Part of a small language model's weights: RMSNorm before each block.
Each number is 128 + 24 x the weight over its row's rms, rounded and kept within 0 to 255. Layers, rows and columns count from 0. Numbers have three digits each. The size before them is the row's rms in percent of the matrix's.

# layer 3 attention output (transposed), 96x96, rms 0.208, rows 92-95, columns 0-95
089:126109113114159110125148130105154152122136155141127155128150134133131117158097123149068133156176135113115131113154084120169150133130097136179142094134120149183106148119136134070109177102144095120084141097122123132149127129132116152107126117119108164098124106108080090167132161142105155130
094:122136119148153113151148089116131123089100140135153075131147141117108120115144059108166118186111120166121151110127161156133131151094118101141108107098167127142160143187154173104158144117133126096130118110110145135127119130106138135148097123127151164125174110128130123160133179152131141104
096:115122115133136119114194109151127127124117170155170137128142127101110147124091098101108128140123129138130137082165092119106112137106141110174154103150173132153083145127156094119107097119085136082138143132099090111098154133102094143147114111114154122116141143205133126134152119113133105128
094:128099095154106066160156094173126132134112147138132145163124118153180124175133159136103122102118150130164130126141138110144141144112147172132133116100142116121093145124127160160116152138116087152135115104067136145121135105087125111116158146110128112116120106085136118136101150109081174099
# layer 3 attention value, 96x96, rms 0.22, rows 93-95, columns 0-95
088:131127129093148114146169118118160136108119079131166129155140146116120147119102101156079104149114110141172154157155166133110148095144112127132128113083162128115130119168127146117135125124099181111127154127101103159145080105108083099148119137141136156128159158103140130176155148168126138163
094:096109097145140105169112163150156130091126122157120104140093119072159145137088151141134100142160142147154158130118181099078106149098145098145140123132139143109109153123158131165159136130107150076111147161137123149117155113143137140103150126136136102152110149083084137138128175115128126145
091:138120117152113115145107159133114113085121146146146161040117115133168129137131126122158156133154164117148116138134113143112154133150170124139124116083142155149141128140132135139109112175145109174118157124102111152141125126134102142160086144065121094143152145118118119117050120125136154121
# layer 3 MLP gate, 256x96, rms 0.147, rows 0-45, columns 0-95
104:151110131157071083157147100110150135116122092124170117129120137135116153174109144147119082124107172122141149112177164144147096170120112126164112128106133111141086141114127099116174120114136101136077133142100124110166099136112096095157169102127122114117131126115094159135132149120092127130
117:138155122143115119137127130108133132126138128142097147106133086114132204158117138113104142149127096136120130160101121117094129126134164116100130166115130100127089098094146118101083114119135138089106155149085184144133090161085127113093146114134143120152156138082104155084140151142163135099
094:143134109174141119156114137142161130132115124087135124176153166151131159107149113165103132117150125134143181147088138107117160144151096147069106148143085114108143151136095136167105123154145126087121108119166109119113118087159149162119166089106123125108097109126114121130139153100106099103
103:120132157098109126124115130130161147135102128103125156152116118135075120136141138161115125120096104129123054160150122104117092111135080139102141115119200143119147154086127131105123092089155133121163151163131133138176120129108147158143093111073097098144163132107109137123141120122119123151
099:096135164131074116105128135125150097144141170169135148103096108141138146112126162141129107118176186122114128105127104124162082144136094150094100173185114133125135159155126140128111147150123141168118137121105132103125118118126146159132108099151131138129159067113164145160106137138123148155
097:136092199113107120127154146138102096155110121131131142088136078142127123124132091156127149109101159123166133116108140125113115141161133111136113142118103174129108088143144123078139107113124128115142133166121149162069089140097120110148119119125171129168090132124102109129093125169169152135
084:164137174162162125126122138151116174129123123139128101151089138134135132093133138102112139131115124134143105165148135056176107124164124105077131145121118102109126112106119169132151129118079154179142149154128122099094077123110123163142128146128109100121112115130142114117106095093150156162
111:161101145100117107126158125123089118117184110111118147125123114095132119156140131124086138110098098106168099119158113107118154170132159150151141110145096130130137062139158100124147122128101136144164157146133147090160130119070114142117101137113131138145105147073098111126143145132117069128
102:116173132134146118074135131131132148138120156110192172121119120124138125165106140127071095139119144136115094138146159134141127112115136104120132135115115090105105131169116155099144155091120113147129183112156113121132107131148121109120158149143171139100141138176155185147098180125108110128
106:113110155150140113113136120106130116101113122136138109103094125116082102127134187125159146122125093125107127133099103121158103153089078149125138105137112145140137174172077131118174177148160111111102092145131146126151176128136114139143116136154136134156062081150146126134154139147134131119
106:111079105101114109097133151111130103141178160121133106099145172120123110133141133156162124101109139150134126135139179131146091112098135120134128102110145176112154096090102152139154119124113162109096117127143149131120104142142161121164110099111135132188143166119148121101092178125124106075
122:114132122114081124110138082118143135131125135111133086141138178135120140137142188133124157085137118158124134149175109119132131091144103138174147152121138135101156154073107108113130117082159138134106115120120121149177153121123148163128090055114122119120095110147152161122128156120101112122
108:165117134152146134136145174179131120140111106113116130122115180110141104168158127140135122121130118105133148118077102134187132135116153145128129153144117089172150170108135177123151110158133094122124131167138076132155105081127129148111150091118135127141111153122142137126091141125065131155
098:106141113132102091144142151159116120183096154136109143124110137096145133138127105114138108138088173145166136109116142127144106082157132141128128153113145127126116162123152154124093115156113071137114147121070087103104105149138105136138167130160132163135143115109135112176105138188161116100
099:118095154124121105141149163118147149107152139133084100101125094152117119126119117096142130166123125151128095141165153118150122158096069113124136098140174088115105139115132132178181107102182134134136181136139100148119112144129120109135176139130151123130078123095108113149167128106122117130
090:124119173084198136133115105164137132146137138119155139138102063139131133115142143122151094142117103114149125141156184119099107124155113119112105149120139162145118124118077167114152112107111157137156131119144187148116109155155095134166141167144137125155141138120084143125128144108099136153
106:134148164113156106139151120118103137101169123140132138146114141150160075117117111151147103131147143171174146125125144186086169117124131136123095139128108108148143143154127152149131134143141133163111144112140097098142090108115160115135114078128186119132070150147147108155142113098133181134
112:115148143110130139117126146131122079138126087089172115142142166152141148149092094122118177142154127144113125147159090099090154125137169102140126140115144114115137152145125107087123088131137161138131138090125103106212118137100107137104092106108109129128151153112136098106132121148091098159
116:123099143148169105125129114162136133110133124094172118131152104105122107117135133095112110115178152115136158139119107124192132110077088113137113161135125118153129113187123135125168188124174113166129113065156123129111141122140130125169137163130155139119100116134134145146122164140156129106
089:131152098116112112168103163148083124117110136141149139163152127110134133100159112133175160090176150150095136152111131130120115147166096074112099097126155143133169155086164146157132151122125161107147160147107150129135122137113156143128115128138133130117118110130137131140133104195090087099
085:144113151102145103125134129177101111109130102118121129114111150156119120128122116111143101132126073108081113160110070134167141145127143097119092105129141138130183122136141115100142109110159140148122120159147097132175138118139161087120125112129064127100127104081137111127105107131069123169
122:101108123170166155089096130119137148126120151162126153112134129137179140103136162127092117105184156161149168149133148139116137117141139150127127125169118097135120091142100149119111113132107113131090161090133141149087107121173152157141151127127183135125152157105156117155126139081152115098
100:138165125120129082120161136153139116168093149113175141121090134121105119134164139108167125112147107069038131121154117119104124146111136116110146117101149180149147133166132120114134140143122133152130163128122117108120104111140121112117126177093129148100138115150117094172104120154160108120
112:142106099148115137160144129138128139140108135112157126081151142117177167117130120107118162117102146120123155124068130101117137157097113145150116142158134121109062082163191122109118126166123119121081142135131153103106098136184139115112091130131131140125174142130106145157130148146153135103
092:104148153143165152102102135145133143143108128159126124109134120109125144096136124105151089126128126120142128127119126156154132096142125143133100182140146135136141121141124177132120131116153125130165180144172105083135070113153126148142139127085147113163155152143151089143125124228100117125
110:136152145123116094095150101157125152161118130152163096093134120133115171138111146116129109111128138105108171077123128128114107111149112134111127115134119104182129171163136172119181145142146122145096131132117132175152087118142154096119170134161164087158130147097099148121176123147147118139
111:111161152074135158144142115180105133142104134109109089154126156155114114153119107129125130119129086094085115141151129165106111114111137186119132082106123158098152128133114126123163122179152110129160110148080118144134117112125124116135171140081075116128132113123102123165128140160139144099
097:112125098122076161137130126111160084152117154108142128092096112134110105125127103120134152153133104110101104132105098133110084122101155141169115097123151168082116151144154077136125139095124149193126128136081123094146135158122131129186103109130101157093140127129135119172118126128118123140
105:133189097100121115132133118109159136151087132133102151153152082102071143164115145131088117106153144146098118116145114121083161161142144137135118112094154120136117141126175118147153116101119144144164154126156124092182128148152119153095120103111071116112122114145159137150155137119114114142
096:133118163136106116115170107155101142120129133085122121189106150145112102162148130153089149153105105122143146127156103103140142114111106142133143216128123128080133109120103102154142173137085110107095124141134142123166120113135095094107104124137143135109121128118108103129159111070110134136
089:135064129105105137161131133121155127084141127085114123154095122175129145151173107108138124138097115094176150128142137082154115128103135146111168169121106113133139178118093165182131120120131156097161102159148146119130142157139138109116126167127148134141077134117120145127126152101114137136
082:115165131141141152135126114158141126113124153148158096120101126133133121138105086106139165112103163140145119126135155148130112125115115103116149130114136132131104153101121177120132061156135136093109140168146150115165110228147136099146159093170160123145156156141114138129107118100144151144
085:084145095121084142135149120144126111122083119178156128085147162108112100113092160140083103119147107128082127189158126106150131108118124131158096121124162116124188143150103131133130118110141110141152090140119124127144150084175099139151138107139135150118099105170142121124144126140148132107
098:161102172140159137124116153108109150134164150144135147112132174143159119108144119106172147133133155136149130077093114106147128095096117095094108170147165185131134138114111119110097111148141121073096119120172158137118148133129170106128113140155167167151148140143141123134119125117141111083
100:080174121107099148130160132160163136151114136132171148079139102158083160131109120126151101132109144139127114116128102161129101128091119171164091138158097117137088122146148125153103146162107102138160142109132139081139127115117064102123143150142129145117114133114132142162106097150089125144
102:173130127126159085132143127124140119140160097120148130147112126093115116181142113087121128134136125137112101090121114119064151092169178110109080186143103136101134151116126111106094136146126141128162156129131126153162175130146130122099117099109108126123153134122122086099159082133117105132
101:136186109144115117144129142128143162134100118087171117104161119155139177147124170138107106111153133164133133128122109092142118148137170110127135158119096152161113158145104150127149076136116132109148150164137109156101155100152153155131201138109136160103141134140107127119164161127146097120
117:141079173147121141116128126109137093112137132125144120132158134150192106130157162130111101146165140136098131195111114136158134134144090154117137086121137155108126093144106130150120180100174126152147114136151111140152124135117137141135147081122140140107079153112128075163142164143117130117
083:098103072142121156131148130119168117121135108142112112061125155124120129153123104159091116121137118118133143162133154157161195108110134119136106127131131126116133111119128074167088113078083163127115084137130120142163123116112126107095159094118108149149110145110095140148105168132140144114
087:140100131144145157165111123140149143154138115104150142133119171107121138116168130130151085124140100091151127137118122097105169158117118162059134103159135103110130163090095161118121156105130079132109162161128112138096119129151110154154141118148119129158127078127083159118128104159157101142
081:168122142191155131127122114136144110080146093152131144131148144109141119151148116102179101143122160080115127142167145154094142164157139148137153145153114118160107144159084086093085143139125104142114124097168124157155106139151118139152095135105138109147081127135148160139125127144110140157
112:074127126144170142174124151113152126086175142094148109134140081114129110129100099142098118166101121100153110110113141074144140101091125112112150124113130119116099149153134081104143138083111169135129106098141112133140110105120124104184141110154124155128100167148123137134104136105091139115
095:108120124133114141075180088137116138157130126145105122111148129117106143167166094111136136175102120127124119098144105112148122108125165165101111127175080112173146186136153167116144081143114096135158101133139102142134138100098177139134100114130122143154130107134147133139149085116115149130
087:117083079136078134150129132151130106130156109090083148097113119110075103137132117160125155148120131141188142104154103146111137135092147108128123163153098094124134131120114140118119134158074104124079110150110158081160155113094129142147123107175143132106107111122124118153124113110125135153
119:117150163171129148110158139140125092138112105183155110129152126096127154095162127128138135137135111174123129162134130090126116106113138117110170102129138135123188132129141052120104139110147162066168125204134108117119129133111129168134110123122103128136140150109133150109127112134137139139
096:152104140123159106138136121144136140108138094112149123150103097133155113138134114092110122116118144091145117150147147139150105161113117174078126169165122108162117115147150119153145104141123116139130133106127148094112177089116185130111143160136168095094113086097094112147097099087163101106
# layer 3 MLP up, 256x96, rms 0.149, rows 0-45, columns 0-95
104:155127092137137111148157103119124100115139090134172103126147136119116124134081098164144123092111122138091146126189133146121118140119103130177165100114169180115104126161150096104137108127094137115114118133105078125150128130120078103142109114116087156156132157108124116133145152114099172145
078:118113102139127105134125113126085114150134102168210092106111103115115087143143126150142124128099126094109115139137140109090070103147113133160168143161142142146118147169160146114144121101133128185128140143134130096137153136154136172154104120170140112133128147135161103167134088120122108125
088:102128106154093125109178118094099128102120122101106116101116152167138179112117125160178165116118113129075109120146113112109132154154091136110106177133164123154119150121105129070104141110135134148131117143106120129179154124118093161107099144123118160156142126141109109127121097135175150110
090:125155142136169091181109131128149170103118104121117128155163160158127142130113187179078147115129149139117163098163131131129113097122108135120126103116127109106095149116165145156182163144143131100147132116151111155098146143096117152100126158127139107105086102130132127088148145145145129101
108:153085125141135129120158163146114138162137084108131085098135113112151084118141099144078131100120085095109117127099155084146131126129182144103142106130098116121117116138132130150133131155124130104129122169129128145097167118139110136091175155076158099141107131122113100124146096136103077100
116:154097171143138098132148130122103106143108118117125124095108058137131120124147100148108155115122116105123110149132126101079115140163106119126125161128138127127077083151175112080127134137079083133145127108116155166092115142134114096141119150109186122152123100106117089120125117147156136099
089:160085137171181140108114163164127144141100160108092116157148126128141167126150142140075089146157125126139127132113142053133126167174122171102145148125143138117161123137153145134139114111116131125112149162151128118067104124086148152137145134116119121161104123131113121116128135090148126148
098:098159103136142142107105123151171140116104141158112099148161163172116149116135108098116129090147163123087165139121162133128121111108161111130100152127136125108150132110140098156169136139145156159093120130113129147111131139164102101148140137124132114094112122149191118145073160154164180142
097:135155118164128133184111148149119147154150111139080100143135138129140154116116136120186137132175085138118164131129139131106128132121101160172100133125124182176125149126133134171115122168156083139104061142118160123111149142148150112116117157124119163137118143129116088133157127135131141167
089:146156125115096179175121119086135083181095120137145128093119109135130122154127138096144099152169107136081106150129110128110114149136169114142135136132146131125129112145101102153078103120131139128146141142162081110123099134119099133097141108112146104092153152162129194115136085120133144122
082:091134100123116121125146117098151161129135109111159116147117164172143132140166143151139129128144152119110132132087118125158142135132130109136145108117068167161170114115110148156140120176116157097082105119142180136091104139124160109140089146123133110163150130143152163083086152109150109097
121:105153082158093110106138109152112092142101123102174103147140137122115103114152123140140150125107158105086153152129095113123125128154132140156167107151126114108142134150154089111167138088115112144136132132117065128126174123139116105138137090114125118114114068128154157146137103147063098140
103:129145090164154091114156150152144110110151121109179174137102123138097103153154118156145154127181138116126148155130128125139142139094114085121151133187146097179096123116121134104145113138152101118138118124168115104169103081090121162129121105090147098125115144123137113140125114129112100161
113:158147121126126106120132114120085103120101113141101158135144172112135144140120128133106143119118122157108096136089148162122131162154139150195060162101159107146103131146125127126099091158114106172089135139114150090106092163121150123156148133122132154120159129083134119118143144169091151131
099:153108079135090149120112109104137077125180119129116105107133157081130172145128151135145098132100128122115148135092156144102145135109167141125124139144078130166105127121087122114080122135145109100122106121128174118157096134144155126115097124121099111134130143144129167067139120077126110102
098:114120084117136120152101152171119148117119092146156112115165091089159116165163121174159141095132155128106136125111076148134124104119134140101154107121137106134116161136172095146103110136074105143130132160126116145112159109113166140085109119119106146140102067144137142116128125170117145149
118:155169127137154124092163117093151086141116126109100144124116170170134144119103103113144154147141141171149127141128144152092109141177179122127096174123085109132160096107098149131172128145155183134140135132143112111138100104073133111113100135116162154128105131149121096113147132141126135132
112:099124122112123100144136095124144138097158154159077135159140099126055114108156149099134133138113132123144142126123126159148140134137124124155114101156133142142150180106160131127142151125178145163118105122159135130130153106088140141127187089109156119104076115103120133150169115095126136084
114:129105143170124179136143105124116131145118106163094136148095159165149165133150143134096121140130167128139121134117135166102141119186150115117119167102138158142117131103114106121120084152121134128162134169108129151117141147134119137146127127130137183139178124057144113128102113124112197121
088:133146105094119145114142136156136151119094153155145140132152167151098145158124108156168118116157175124124103178127155162094148122202100100136114119145113096119141115168144108108099126125134130148157163128101113120150124135154163139150126135156113122123129147138159094149116099188119160163
085:118117101080167159123125187125097096114120152090175147109092156140171131151116141132117114139177147152120100185125100116111111106107111109125141138141150157136118106156139127104150133127140157121147130161124116096151114144165174111122105107112065149115150150134119152154129145146151106108
082:115127111183143139085101111129139146098152149152144143114158132153162136093137154133098131105153134116140162134145103105104126131143126113102092063148099079140110109145124099122108128107116110127109138097122152172068145117152177130146123139096160138112140152116137166124120150093166109095
096:155078118114134093115137140134157112144161098100142117126121107130153187124137125147110161062149122133119113137111134113155110098129103116124102124128120159160085158136114192153150130099156120105152111128076137158141132082122092119135147153125150110110127071098144119111169129111144130135
095:152130095165143139152138147138134135129121104104173154129137144111126141120123112113146169128147154141118151157103151135105158169128081149145091154167158118141080111102144093090083137126152103134094157141120127102102126167158146116135064165121146167120159111142114118154133116123173114133
116:117103116174154087144096087110121110138161111120118131113140147122103144115110142110155146148123116122153142174124090127134131105141142148102103142211180099134144141160092173116122159079152087123154139122144147148117152130134138155161133122134160147159102086130132109117169119141113125117
096:092147108108140170136136126156134158129095121138094129189159117166137127100169120137106114145124148107084182072154186129125135088125132139146104123089118137143131133122129116086156124134170159118145145117108162167139120100136112159113164143151107119138106111124109138131158116121128168153
095:157107117161108087156116134082117077118146080125138139072111112101093116107152151133131105129105141129097124120147109118187146130121132087136131160130147094136114114158171129159140149125141126128097176119155132101118117135115138146132075122187143110125103154116107132085127163110141128109
099:172149139110139107131162121097161086141116110083134109185121168161152139136128120121143132138126140145093116124174100118130104105132171116123133185103149115118145154131127160120113105099178133128124118129100118099179137122120112132121108130090097128081167120129125065117119122099097146142
120:144117127129125125112133152173117115146157141128133161102136124156117121099125079135158132176097115088107119133115169104146138060124093126135157132161111101094131138106138140081142158127120134142085089072140126126075091140102174141148144131128153122132141147132095102140155126137119133172
107:128114115090127137169110134165147135122147144163122093189157131146134112157107083163130133131137142147131145116126156129149144119084133109124150124145093126104101117109148145163140142176112122131084096143133139095106110117103103073148092095110080129098088138117132154145136149097095153095
080:138120127122152115143150104146160132093123128081107155131112150175160140135180134102151134138127105129142133141129169098145163181107129113092167168115164127132095165084136159158147105126128179118099100133134135133123152184124103116104131182112127098141131108101143137147129134104154122141
083:145165147148134149172125114163115150116104155121144105123111093121131126151095069119106157112095119161119119107131143136145122119101123139119158137108142154134099156120127150114156086182177156087077119179140132105112133173131129085142148100147127098143159136135110088146125131117142098155
095:081112141121144147117121112097143138169126124113113149112181131136118149092105109162102109119106122144140120172150157071128139107081128085112101106130131106111139084147149149130123074110112159127104137163138139111137104121122163133133143115158120211143138151125139134149139155119173146140
090:151127141106122128146118127125134111109142152110199142158123130134108122168095075119090107145087137148122138126146119169112190133146150124136119096139143123084089109115154075123095134158145128148132168093133108143137117119121097113113107124118095120060102135126104140105129114118106118172
097:124160157085092121128139124134122117138105134141154160104169143141144132129131113075108141096143105143095099176100125166120110177146119098166120115105119141106126134142097114142094109177107125134144152165155112112177147101119136155108081096147152122127144095136122074119129116146086111119
107:076104116147131149150091143146141127120101129177148166094143154172160155117133134116140116138187124136137125167126142147164126134087085118100150103128162155093141132130114139139136107091136147120100107121112134101132105150141137161161169147156126151133142106118112201151111123109158149109
121:100090105171131105134156096154124146122144087174100110148132128074060128112150119146165147119132099088086124161110106156163128104110125123136129083171159122143152151150141109112116163142156097116143124110119105109151147122150121111136147130123103134146109104111142140121091117138111166169
124:108156117146145104114118150143130116140139140120140115096083124084104160125163102086156095085168175144162181112185124148164126123104153078123134146131153097137091134105164159115156140149143128129089131117128132113109155128136104123121130172149142149143139092106128102111105119138153152114
102:172141153127154114127096141167116096132143144120135105101117111124141157106093098106132168138113146119146135107140128152150120136180137142127128116138113118106052082147137158130125100150089137152101130080094109108112091131096129106141134096163150104133102109104163070139127095138130141158
092:126110096136101130144183168133103136116141155156132107149099170128137112109092128122151124133147150120137166130147172143165077096143114146126108141133105147143159132116110112118135133094162122086082111125114125122109131095109096107142114132122154101195115161135095074123134182133142120112
091:106148134150095157153137140135117109129101125097166155106147134144097095131101145151100150117122096176115109163131091067129141095112154123097126107149157154107160100163149103119178150132145142131139117145145073111122150113110133121110153127122102106105139109136134072120148135149112068120
094:122146119095107140111131114130113138193072055141133167130108145136128173083112126141160113114159127129117110164112145138116119118140147167146109145125121143144150119128139177127146127133178106159138161142107142155121121130136088151079153138132163094162139120129114120113148109168153162128
094:164123122114155115130111146141158140162126139119117161117091132141119114122118119140135132117126155145077153176083082189127124120101113124137154153142169126145106099154098086119103151116183124129132106144091149112114145140169129113114148114126142123166164142142125098169133115132123191089
090:141063092148119104130137091145085121136133094068116122098119111128077128134121122144090134146064151125157137125173101113137140114112163136142126133131131070132149129111122113136123153199087118120101138124147108104144144117123140139129128102159132118144118108085135088147132114116103134150
118:108149108127100165133172088142132128172118148133122174119141140106140127112109127128134170090100139168132112149154129131182121110095150131137153086126118126137173166147125137154133112105121099079131139133085124092099160143108124097147156135165140111118116072119129110135107161091157125097
077:119094096111152141151176126151128144104145120112137100106130078126116140158142114122146125125116114092151139139125136122180101173120157144092098163156171132145141139133152077142143085123111122123142107127133146099109142117086184139100142156104148118122133154115076100185106101114113121114
# layer 3 MLP down (transposed), 256x96, rms 0.184, rows 0-45, columns 0-95
100:124148135117129133149132164092141141126080160112131141120110122146107065119154171101126142137140136122119096152128124139104110132117169081098083131128108125130137115086102164131122153121147123201118124148120133116093114130082155149091141108139148099140120126163102099147120104122058132115
092:152165142145123125097087114111144122138147141103114129122139097096140189162150116142114125120137067142150146157113150143161117116134158119128140176141131129156090090085111153111086115132116101102122134136119175119144107146095113129090130134125139094168177132093150168092160136121141143117
089:126135166118137165098086097153131128126120134154145105170146117093115109161146129112100113122169103132153138152090174113162096108115193121159126084119136095137131114125159114168144127097119131115118143146121100079135118155129148126134142142126133098114134084133161159143157137102100087168
104:134120120180118135096107152119119158117106144135114098087125118099132191110120128148125147097113149117110158098161130147083130112128170106134136129121120116131122142139168171153159107088138171101129078109120108114133158118181135140135167129121124124096097118116181094115160156132134102101
104:144129117107171147150140102106117132128121104193131119146120086141128144144108161139190103077126135094128093115135137138130185146126110121110119102125133169123175115143139095131119113122137089120101129108159138159169144135118170158088108084132130084128137178133114129140132110137161136111
112:102103111127163149110132114100129112125111119143135158157108071165156124113151106158126114131095111129082122099107137111130167110128106111100068093094110127116107096142129081094138157119086089123153138114130137174126143125116115124140121127124142123106128069125132104124128137124090200140
091:096119132093093142136151085095127152120131165157117111141135125146081128131101128120151140098141144116097128101125128136144122073150098110120129167135113111161102082104128140147112130069132169127144115110108147164140167116186130140147098118124115147093120076130174097087138108138126139143
101:113116148112165141078129104123169141155134134130105151146148109150128150145143150160142120164133113154139154160122156096112191117151116107176124136120092121113155164119136093132153132181128104124148101142134121126154145131106136127111166088108092111113110183122140140086160112117115184141
095:141132160109145113140154098117131121098101139092163143104137125099125136142156131120110108136138140145144094174096154117155125145065123085120121135124125085079094128135099150120154163136120104143138133137156110124146109129131106154079141151153177098151157176140160155149107169168123127155
092:151124125162125132126166127142135101090102125130087132139105119099119124117173167081191145117112141164097145112140103112112108138129096129165121112139150159128123149140139167120140133136115135096096164086152144143187150106119132167126141158130077095130085134148135104113114148171126098118
093:108146168154147183154130107129114156084059111125110140123125083093143140140121094099102109137168073123098117105124119135132180120130111129121124143158112093131135165148105146106090135136114095157122130136114094140125140114090096154117157158112136142097134132144127130153153093112145112166
097:120125139124132167153150142120132118106123152166130100085167146150149152149113127089122079134158116145156143094146180091111121117107108149162113124120156160145114137105129122145102123172160127107138155129154153078175138106119157147124104152111167105089097118145086152101124136172141134121
105:101107159175117151138131077123108170148102127131139102141149139171114126120146121104148129161127148163122113115129146119108121097139198155109138113073097138109118112134069108142151161132111145114148176133121091144105115146118129130113090145201126112104138129145101106141103116135115129113
113:181112114131174087105122128124079137107136120127104082128100135119145129151120129176091098108126126139127109161129132106155130146153114128158119138115149093123116174107112153099151114139140091143090072118078145150126143152109148159118178148140110101161140130110149141143127143138124133067
089:112094181098160119140135178137115124105108141153124169134129132153126102148136129068135130138144168150126094103162128080142112151140089128126104107113171101082110139112166126149148117119138119150143172136112113146119134130127129135123156136105176134115109108097138141117100153206126148130
101:158108140117184095069123114109114120137117135155107106151092145141129131121104108151134136106129133156135099134163162130135084114169097083107107123111126148124122084135119119166122089119147149092122114122126131124140147146119145124164157145152102179190105147110148178110109138119125091155
117:119149182113133104141151114072109129133107112146104157125077161203099091151151129136143111130114101125128136170114133116089132119131145100124054123157091116155104133090143150121110101133103141144117116127124085138162133124132116118137146110142106124109126146108099103128119120079124104102
113:129113091149120118129124140105102067129079145146123119158149127143144125117129115056133164128132141119088146097148092136065158138138104118132089098128144113087125167131163133125149142079171159128142132120107133119152139135130147124096129063134139087112148149135148116131144143141102142117
107:143113100112165156175119123099156105128119111131132124173145094113154162112143111139171110100105148149142118185092129141128146138146105131170139163160100070117132151143119129127151127123102108171146111135118135150119134154171092094114104178161139145123141096121116085122102156148123151147
090:133114133086106117139140134151139181112151108069077114141124163135124109139120143137095095137118136126130158119067119146112107149082139146105195132136151132143133169121146142110154086086121148136137108136137107120114127118102133111170139134137133120146109144140125162140205128117150092121
083:130130167152143084138167129179125133114152084136078109139126121161080143101154159122126121124141104122109117101095101116164110125149116104106115116106130131127184157125136108112118135146139106142098130114118097152191104119140093120137134129133149099117127085116112065117082087123119137134
093:147132132112094091184166131118117074153114111105109119148110127087070118148125083140162139139081096102126094109143127121132108129095113124119152131113151146124141143085155116143141136130150166154142105161141101101176135141102104110116109119145093105149102123146113135101119111172093119157
098:117143154147100155133125188087088128115113122126130143163132116100124147116090145129153133142155098135174133092120151132123102109128121135146097102123119123133096098084121132111132077134120123130104122128183146108112160124131123151083136108114145121162087139105120184092084101179097116117
092:111143123105149138090085119124164143150122135122132127125137127148082107120074141097124114139120099112121119140186155095133159079129132109068134134140109153150161113099082154116127095171127099089127131132166112094106138107082122135143147139114117143154111113133172097131134073122129118124
123:127128119156164151124113113177141119094130149143109169102167095175148124137136151127120121126135137089152102113129112180114104142149122125122110158165132131151117150128088131129107124137140115087134163161143148146172114159113120123121159110082187134161135126151131110172113146182087145109
101:105097178157123092141092134109104149137163119102133117155113145177116099116184082141145118126152114134147161155116146130120119153083157136138087107121147145166115100064139078095084082152131114103147155124156131153116118120123153130142152140119125141157139105139131116142121109118127130099
084:100123161076132138147116134166141171164066111122112124172148166147135142135172136132115142100103121137130115099107127173120112152143109172148163135106119172086164165154132130113175100120153125186157133117108161111135141132166112133112118155129130127138117121103142116135126113146106128158
100:106109133157096139108126148117152098140128166163186148143078082132107129088157133133140145117113103124098155145119131125134150164112076115120095091067165147120120144141166122139140135140083127179145169142120162145129124111158130103130147107114138154142119142096126155142112137173124133116
114:116157127152140120143135120146068125107121136137143116143091123116103120179109175120152133151103167115154114118114134165156116143149120103110138117124098123138156112134139110106067095105150112196055095120147126146124117124148154116079138127163116104138135142152156142123136122120164153161
111:148129116105118163124151107149138158122112098104133117111114132113175135090206160107139098116119129132104112138156089106113148114085157121132130144091138140164098107135154130144105090076154163135150141071145113124141139126098123112144140128150148127126089158121159144104152123173157154116
087:123124158136165115129107116134131153130137077148151124112117095067144154120116121127143121118136132161086124149126140153123125096167103123173116088133158117124137168114140130100112149096153109146087113173097128145074075090135134153172136093148083126117143124140137111106111090147095123120
093:143161082124154159136075154150119117115160111154155133111091090153161087135098156126132142108137116110119116138164115103106090133139132147146111078129077111091112143119101100097101121132083084132128132174166109142125132116151158160137138101148145166133125114131118133142149136094090142140
089:143122092123144133106148132117127134110142139125172128136099111126111145136131111095141183130165137115110162068096153145125101122169132133167167134117117130117109155113079091140124169122120116078119111158097127103120102146118122136119105126079127049125137110138139092148129147100094109154
085:127102168130123153122144158146129142177114131141119092102139151095163140101129143111156148158161165153129098118085102095135058101128083123081122157127132136111123126128126137126113130105113120110128130155165174119129140117140166127130134151189144159153170106106148093142124144167122133115
111:163115176157132107106116097156114110095110108081094064142097131078117145159153135136139158117132111124093163121116113104109124117156135119101111102107130111188114123124146109098154106101138148156145095133112132178135150181184127136150132140144111129138124162137127128129145143132154130108
102:164109109141099155140124136125120139111136124102093153100130126062111095115134120188124092126096101129142125114135120162111107115129166116103140114120119146147143115147122158113126116123191130170121142110087123153121099151145166103170174151183098110148126142151100165149153141125140124094
084:139135129096124117100114139105146086133094146113141137153106139104129094156118139093100128116090131143140151114122128101082127130157096147100152155091126124126136119120106152103125114100131168194136175176138172165088127111150121118095121104165153125142125132157109091130134122170166103094
112:128128103143130111121097124140087114134117137167128146141158141076153155155117137109139157139161146150130152085098086135136105105129160125145162112114145156164058129110151138137126143105139122157130111126111120105155166136138111085146102173129121125111091135080148094096139095158150108084
092:106117113139130141111144109100121145153109117136125159146168119133140100155163174129148108126103134136142138093121135113095156159117103123134130122127112127136182164098160097122142133116166098104146140146139127136173180164181118115097115170096138146118163150166112182120078126110129145097
097:142141167086127158112111142143090158126104124119124158171133062142122155103131157086161161130118106151122116073139119134120092125139123147174130124134155117166109120148110100091125135168112141110128075090153132117122107097102151134120114123123126131110156149137118084145074101148103135129
085:168125163159116116104072105154139077117117126111134176133120154112152118157172147154154138182097096117101116152152124108128137145137105141133132121135125119127165149153141102083107144152141100178107145159169096120156149150120106126085128091127110103124092147145140132101136146124128144161
103:104119154125170125150124143117149112076173165112133092122142096109137096141135105107100126156090132115138117114134120081151132122078111093100168138124136122126129148134116064122125139103091161089118118098148125114140109125109127109196144115123122159106126157148128123137087147104079120143
092:087115096129117143133139104137150075129119137148091102133104134113158134144109105145128078154147149113131108130182169113167104109143135116092100195162128140173148110136106146131128112197122116126140096134115112133146135130129132144135155100118106115132143137134115118106150063080137126111
090:119152124122124134085143159105116117104133132148156092176097132122115124105092140159101075121173109098077132106129129134101135151162131111084134083121119114155150134106124139106137107122136171122149125161115153126101117123148127150150154184104087138137134141188125069132123132125132109105
103:113134152108116140160128097123112100154106141137127129103150183105132104147144130066087147120082134128092123106173152159147111127105133144134113062119102116127133144144152089131119096163134103103114154119083144137108119174088162130146161079164146102141128112122102125136135148127124129110
089:109141110102095153120099111106147120114137132135106166137112150154138121111151163150153144128116128114113151116079123134103162065142131101186132075107125145145139161109136106105120133167118140105121139123138123174175108140121095137110111078144121145151129157122186149113172153139112168128